Part of a small language model's weights.
Size: 12 layers, width 256, 4 heads of 64, MLP 1024 SwiGLU, vocabulary 1024, 12.9M parameters.
Architecture: RMSNorm before each block, rotary positions, tied embeddings.
Each number is 128 + 32 x the weight over its row's rms, rounded and kept within 0 to 255. Layers, rows and columns count from 0. Numbers have three digits each. The size before them is the row's rms in percent of the matrix's.

# q: layer 2 attention query, 256x256, rms 0.186, rows 129-153, columns 128-255
# k: layer 2 attention key, 256x256, rms 0.193, rows 129-152, columns 128-255
q129 062:112179051112133170127145094150163111139085093160147108084085128145130150094112128122068098173124049141079097156075132163146123171143157119087084175123142170119072142214099069126094108125202155128124082072141153141123174197119118137120104122147148169077077082096135126099169170136133172139075105150141164098145087143105112119137129119146123125158118083132185123156081099168083094117152
k129 097:136081120102130158118156079172095115119158155167164128161104123060162111155088132093158162110098068088139135141110205132125139119134091161145190158041088096114200130079102169171179105115129132189066128140094052092147117108057096090166151104186122099123181149168110061155137138099136133099172119151147115180117112104163159160095124135178109138219130144103087110128087151095123138076138
q130 086:096081149127148107161102107156145183122124115128142032186091157153084196137141137088159147092138142132132148065165082157124148123133140127132109130104128114184109102147096085142166156180146094149076125140171161103123122163152110151183127138076065189097141097150119133129142037113148114116113132106152125110139147086100104156154134142130130111139162162101072177138130102155112118136134
k130 098:117099096064108087139092124141127149093152128115106136134118136173073114137119112078133139197116118103092151130176163067090139166124105110186145128092119140044155193129178129151094161133134146105141091107165164169176164110095107166100095040157125132154139178117102079063175133157122148154110196138128144142116115144107090168160142162093176073105135105172173053185073092113136149135103
q131 093:116135196063165093163158155128136168159168126079171139154127112168142121152156091144078128140132149115076124154194151163150140141135117164194098177141144118142155129148160170166052123095088070098093144173140169201140191113182116135131143113108135118169142133140164154078121090144102169174162108090128118122187164104082161132068137158162107158158103119153144093110123105154109160142110
k131 095:129138078109143071058105089157166097127116177156105076161091193173100075120157090140147113144118140099151117096152087100129170113151144084159131159100116111168144127116112149127210111174156155081173184117172138139103160103125082154154137149162202139129147093123133186119155182105112092115089165072140137142140134102165109180160077125078133130127123144091119151148111079092132204111120
q132 087:138116083131175127161139099109154084102128105071082091105080166138112142110134171136093107100197104129080117056136153039147153157067169093114128130118089094063121115211133162081118118144110106118139171100144118127129159118141190180194161093107095065137116132160134127069138065151083178178124111160193125111111145176110129158105139165156087124089051139117160095057160131128133115107173
k132 100:124109119113120156102138090128138112171116086146090107134115077157214164156065091083159096118124136106169098138096166101116149142097161120117161172164064127064141176112123080119111108092082182097155076137100137134121164122105166169111076181060101091131057102093125111082125146093099084122131147085165171144117140107153144099184128193066147126080125133165134140132087110114135134064102
q133 104:152158077123130097126117075116058149117076161186147068119145121111108131103075134122117152079155095172149138076145144101087119151071165115087159132148132156121184120136120203137168122152171100134105114200168147110122112175108138105088228175106165111129095120133102142146146121028050142146190130106071139116038125168148129073106142160118142129086145123138109122093097094153102123092115
k133 103:181095137129145116199105180119136132222120098110127170126132099145119133155160137138132145102066115164137147149096105094146069140113088143150112080131164060183087098144180134092117098163090169139120157160124151107125106169145090150134212067123098063132120120202153089044111096117106088135159184017139139097134138088155085167075112136158086115134128096133109133138112198132186077136174
q134 099:078137145105131151137135134123174091071130122123127139092192177123129171196133199161100182156119130104144119163080145120113151112111091192128203110115129101108137140172143139123099129137128081105105129102098149118084120169085073116171145078107063130169059125137097152097148139149077104187133111094094108096162115118116129022081134122149115150164129157147097124112183101095154125119155
k134 092:138118130129119151096137090128104134106117093203175099136075102118142089145154133118168125143161178162124129150171099079097146080124097179121089125088117128122127121056091154086176117114068158131099128031116125058153179114105087135144115091094192114037098106112101162169131162121134116144129102127161152175133109150073105180146139120135121114130177140091103123173095039157169104156110
q135 096:116092118132191169118104092131103100119155039060118093119114092134101063172137091181131155105101125124114144145100106130136108118120122155116127153136192075143192090149071186155160172154129156139145093092132117124156160185099154130113104093109140163117200112139121154155152071125186111165140111111116137167108116181132132120129141093141190102175138141177095122062155135108140134070105
k135 101:162135114139114117130149197127141146207138116148182115104093105171107098091111142107144109123110129085128119127133090141187100123152120086120056105133104150128152126062157092154189127109154102157123103188145128092142105192181122141115107131146170115114111113064155158119082067135119112131113148130145065104126125062137182094110102161155125152062088095077126112141122101165183131155196
q136 086:094168177096142101145105175103239154102082171111148119119148145174129157129087134111130077111097073135142102115140116140055150140142185180144058164144104165110160125137091087151183174147145161156143125191131152134168158186165129166108069124154155101130052169149084136105131115113101145122084112156171130066155136070109163134085141131146105144132093128131182188203151154141158101134137
k136 105:152064094167127144138181141144109148135071121104077099148139155171111156112145078121171194086106106091133154119145117075106134126127172111176152098117152154114088137075080054180150131088094126076138078115089146180160103109119110189111155118181110141116118135102157129164171102150161110119117160134161116115069112117104120091130128113142084134072148082098107113143102095109132121174112
q137 098:160165158137178128098149057132158129190127111170126164085114172145091130116118167173157120166168130133078122102106135180170152091142136173149086171084149114135128123103141098094101138140078096069136146118069161130136137147099134141165095117163123111111122091155104095067152083123097156098143106125143070051095160120159142125179145154161126133205118099067120137132091129148152186168125
k137 097:142059126172091115122135101071147141078156152111105101121114088118063164155167111099074108106097075154108140072158122161109090162190114186152129160171058111112075129111049161165179139128139155104077104161118142158140137109106110188107203123196149119126159157104123111107157086168090121156171115153122143144181057145161110121126091160138149179149130114148141091134124110134109100139195
q138 092:130171149131119119135094133136121158205107150141125066128155103150139125114140110185147102114131138165080137171133149134112089159116066137145095129111124148134084106089107073156097175068160113147090134101149109149109097153105146151103111116148207171194112134180115127091157127154174112136083166125122132151151194191116122206096114042138089101082190180133123103185024140127127159139151
k138 090:165134140171110092135128145113084135140166126168107143116120157117085164150136101122114137129102118122096149129138121189157154078140134163132151138114055124171125143127119137148166146130193119104122124111156177073106125145079117134156115162100127091102118068155177154141110145069099076127091101060149148173095119186174172115094103105108105099153136141118165098118141179109067167163111
q139 096:127129116128135172133130114099170114111140143163101099079144106077146097104094146136114173115140109096125121131135100122116151065165155112174093121176139189157114146198174152082132176119134100104162148109117133080133137132132114155147125116133119079129141121138165075099130121166092080135103089125118102086092172134088130160182084175133118157136150144069080179119143164185110173134176
k139 110:145082141150098151118105147170079157163145112105143128112143125082112118110198150110062113154150174218133111132136156140068149155109102235086168116110101129122066116167153158122119190151116137085131151081159102110110097117122143081105144109136100119113152096110075073155086091104190188147151089104168092101129170184155117107177142152139158178130135159143151060128158120065153082157187
q140 095:077159057141157106114070131118119124126127118171076138181115123127092100131169114087212119172083093101151155154174172142105079097184181133127123089114221135136153139153195117113136149124080168107103114151166122172155119123143118162136144146116092108129087126132147075136079171135155081124188086108111124086181114180148153074138138144090102131108142133113088172147150147104200109138136
k140 104:081084099141054126110114129117110105044125171130099169108174130099165089048091150151105146182137091163169124118148103126104123103059126096142104127133129138020119079082120125111186186077189176128086122171097083082126136119160127130157142163133129157193085128102135150140173094168082117081062123068138125093094127138111087112156178135124138154118154163146130153126087178139186122113118
q141 097:168137146114123092114163104114160142201104135057194196070167104116117123125184114136110109154120119140171104104202102150143128109157146170127104116138103117109116045178170123077199036139150169158104143071110112142100118087153144127113107087147082132133127127096125119175112103080175168108168123088141164163129100062114123152157096160108114096152090129133180131133142119150096113094065
k141 096:105170131148124130126159122173058134134127128118081079113058109136103090121080129100126132120129168127079129098101132086129088154176153135136131201089132071142178125094093152084096086101149135072106165136176096100132087116121115148112116145131146116108126104129101117200108164185154123181122069148109142148149103187189110163133126156181131164069140118171132113068124119101200087150143
q142 100:106162141124148119073198103192130137165106097109127101200183118158080098092168130113164172164190141152103092109115107105164124106148163110114149142164090144178113194085086145091080130176146149147183131157157163107109093107069096175148149108180123140084093107117188128113136141162167160132065117097140098147139132115144109181147120081049128139114179147131190135159136119081140150152121
k142 100:142089136097166143074029105142082096071125099105157168104107168169084113170135125157123131172082099175147143109131120086139094199154116192128145135125051115115168128157087147120096117129110116125112126145167142135096137142163081138129165143092112126074113182145121073115149121136083148196137165138113152143133137070110118067131086118119170207073141180120078153127125127108131127140102
q143 108:132103159105144147125182155153099133151129131084080162115136214118181096128132136083082152116084129103120146165087096207135157174115107126103148104097117121132092090169136084176170180127165136125134122114155125200136169102206146141090130146205096137107160202089190119162130139155151195138099101144082140107143178055070148117110154192135113138045109114121140099143092082152151131079141
k143 101:092172153137183078177103142116128160072132160167138120082143105118095184125120182106152109131118135124173163141096132139173148151117187094155188139168170112164157148125115137125191099168156178148160143130142150136139136072172138149168189126102155154158138098093139096130107128075134123120154127168134145164108142064103145089124136112113162138134158132086152122123191152119113147102146
q144 101:113125061107160119176172120158201095156141141122152172163134198118184128093141096163170103084133130093146111111149179105086163166151071102153065112115116176143161223130137187149127100148100122149128132099137124138102138114188082144153124198157110069121176140163064182132167126086116106110123121134077124130107203109099117102135118142149084101130136209184143166142148174073105171118095
k144 097:121192228143122114143066119121191133118160125165055119065117073162137127182141091127109128129141149131129117185159148092121055145144203155088151186134160162064147093118136056154146150075110156156164115120079148112114141189139134156168158185128083149127134141064156124104151134174212131169130146163193111169167201116087136122112121162113143131109140167078109105034106119128132154122141
q145 096:155101128163159189156122084124168110162100117170065115150044114153147077134165124139109135140141168088173114112102120070064164016121154239139144123131174133096073132081112072128118115157145077092141156086102107080070141110081121128127077078102172177114138090125135089139143124123146089080107123143132153160137181142104133124144110122098121098148109106108153144187140118142121158157117
k145 100:115144123156082104118142160143084144104105173129139099141155099081097098087137140084146195131169133190158139096113117213153152110089152143076133144128147112143131119147162141077197148111070095134142153163119110150184139098075135085144127105113119131094173169084134073128105130142085142083148095162126118142100083182185125099148085096159105184128096147153125080127089160132158149120150
q146 100:139121121112124102128049147131034062135130128105143108165136105106184101087152090128104176150102069171120144116147144114128110134073123132140168193082115094182166132155108108176121111169118135143169098085075089128172103080096130085154185172085097057131141157123149215106160141159123117065147076128117181120072125169136160114163141165131124093105097116065090137120174145159113099072101
k146 091:135095176097172194168107092103171103086123139118120098093133246177157135129106174118161121075096189140142076104166124089061135105152196122154073133134174114122074102078185143135078144107141116124148139150095139119169118117121128153099095141127126118120138076096147127161102104124116138181112080149129113139104171085130140152120104090158109114115157118182087167141088109168187156122096
q147 096:032126197142140144144104157111126106143134195124161118141109120142216147141073127131136130087095115152099174056104160133108153165160138152109103146145132175124141150172115139133079111103139057069116073115178108138122060120126112101112093168178158141130116126099165152096113113066132152147097122115128116142105096065169158194136169095119103141187090094133123134142108168121061116129143
k147 097:158101167019149143068110091115138107134095120111094131158129077099080132178139133093103179096154128146113152168083099107039112086136065123150138088107127051110161149145145056079168149165125161152147114152106089150144157170114103145132114133145141113144155152125132100119102109145120142148125099106189081127070044163087127106157093148135096111141105139167165199141206097161116073145121
q148 093:180127159133113114121163149128162133129151149178081143077132184075132133097171121116177125133181153191122080174088169112142168106123133163126123114175114105132081151088106115127138167087131136140105163108091038107180055093131146091117177193113136118180165157143132086191103074110087174122154124196083120116118099147105130104171148137103145218163135087133132121143155148051118090090116
k148 093:093086106146090121154133138102112121092106140087162158148164147152121163052179114124160143159094041095116119112194161109126097103190126105092152106086087112116144163149134157182133103114123157101170084105169212200101119141124108146169133146079166089128077106106145114104189149167138101131112097096116151163197143099136105205137144141156137109115162150135071101123120110132114086111101
q149 105:129130097146107126100139134154091102130102094138102163162188118156140115164072194129090174129096120135172125139095083150080093128074137149157206085174116157114180144123111150106118147068111095092179156117121139159126128181154116092155118206112132161141167079115096128151124106149117080145142124129162174081126122161125137126135100134103125138139163159103109182135113092143111132080081
k149 108:119097137122079167162116128113125095119140111094202176116180120185131082082171111129130193125153199222072106141200168117197091162108115141100105118088074100147096120080138180142149155131094112178107172126165139023120159078087133105133119094145100088083074162182123160123189115146092126152114095131100128120100114146130177173141147151180154124092117117113132143144137121120155137124199
q150 104:131143126157156152130140114111134118172078108093120120119080176135144157142127094109099131121162147181160135141218132115150145149103100086114124150131100164172139142140147173151151136107141163129082080140100134143147131129111175158111115117118196107183123128172164166127137117129111118093204121179163160082145131200121141141195202124115147101108173147115138119121076137108133061057148
k150 098:136141073152093098154123111087137117128138115148098107081152093085113127122111117169158050152131076077116061081056101126126124090140118120106140155107134110146159088184166173146082075103156114104178090127121146111082107113133122129116139134157132093114184158087128136141178097131151147146087183137076094181165114139120179130141121158128098095106150126162147178081075110069183157110124
q151 098:147133149175151187128165194113194167119094140084105117175132077107147084155147146083115135107157144131120149184104137123142133194080095156151128170120172162129058182148139102136120109145150130146137188203060130158099182152110167155144180160113088142179175128142138110102117108125112133135147117215103092163108143096127133109132153077136226086124108104107122124119109148092103102099102
k151 097:145157157091143097164159135132131149173118148146174124050064147133106100168091096123108136149146102166117105084142142130125146117185101115118129138200155126090094126145111178185126092101123168138157129099187142087112124152112113088105092151152091073132170122110202099109139149127139143135094127103134061135056176139113137162119117127123130133108108165075069116162169124110149201179132
q152 101:084108108105133103156122091093054104150113157138145162136174084097121091190170135128125075130156095131145149091134118070106079096125082090179100079115121115161105092161116126187215189100163133100139128147091123136173122140150133092122149120176148171116152118072105090159094105161113105154089131116090099120160141118165118152110082067133114094132145120154137131105159097148145123124109
k152 099:160166156115136092020080197125139123100114073132153135146126124143106124109167149153110087133121136158088167088163099177138153127163128105079126110171094174146127057083151214163148112144115098079109093113069155142134106124089144140117105084140088086113136156158147109102133125107160145098169115136112157112173127133111143121180145104125153107208171172113156083100149092111074161164154
q153 103:126120079166085121082148125100106160139131113125139123131084096117139133178099145105122064110161087058077069095186130086150221144093122094132150115115136137097158089092166143137098129112151159139123146226163128137174131140135117107103097050163095142154123075168116124123077132193114080158087161145158140153152160069096121126137123101150163111151097099156149123129163137138184093144151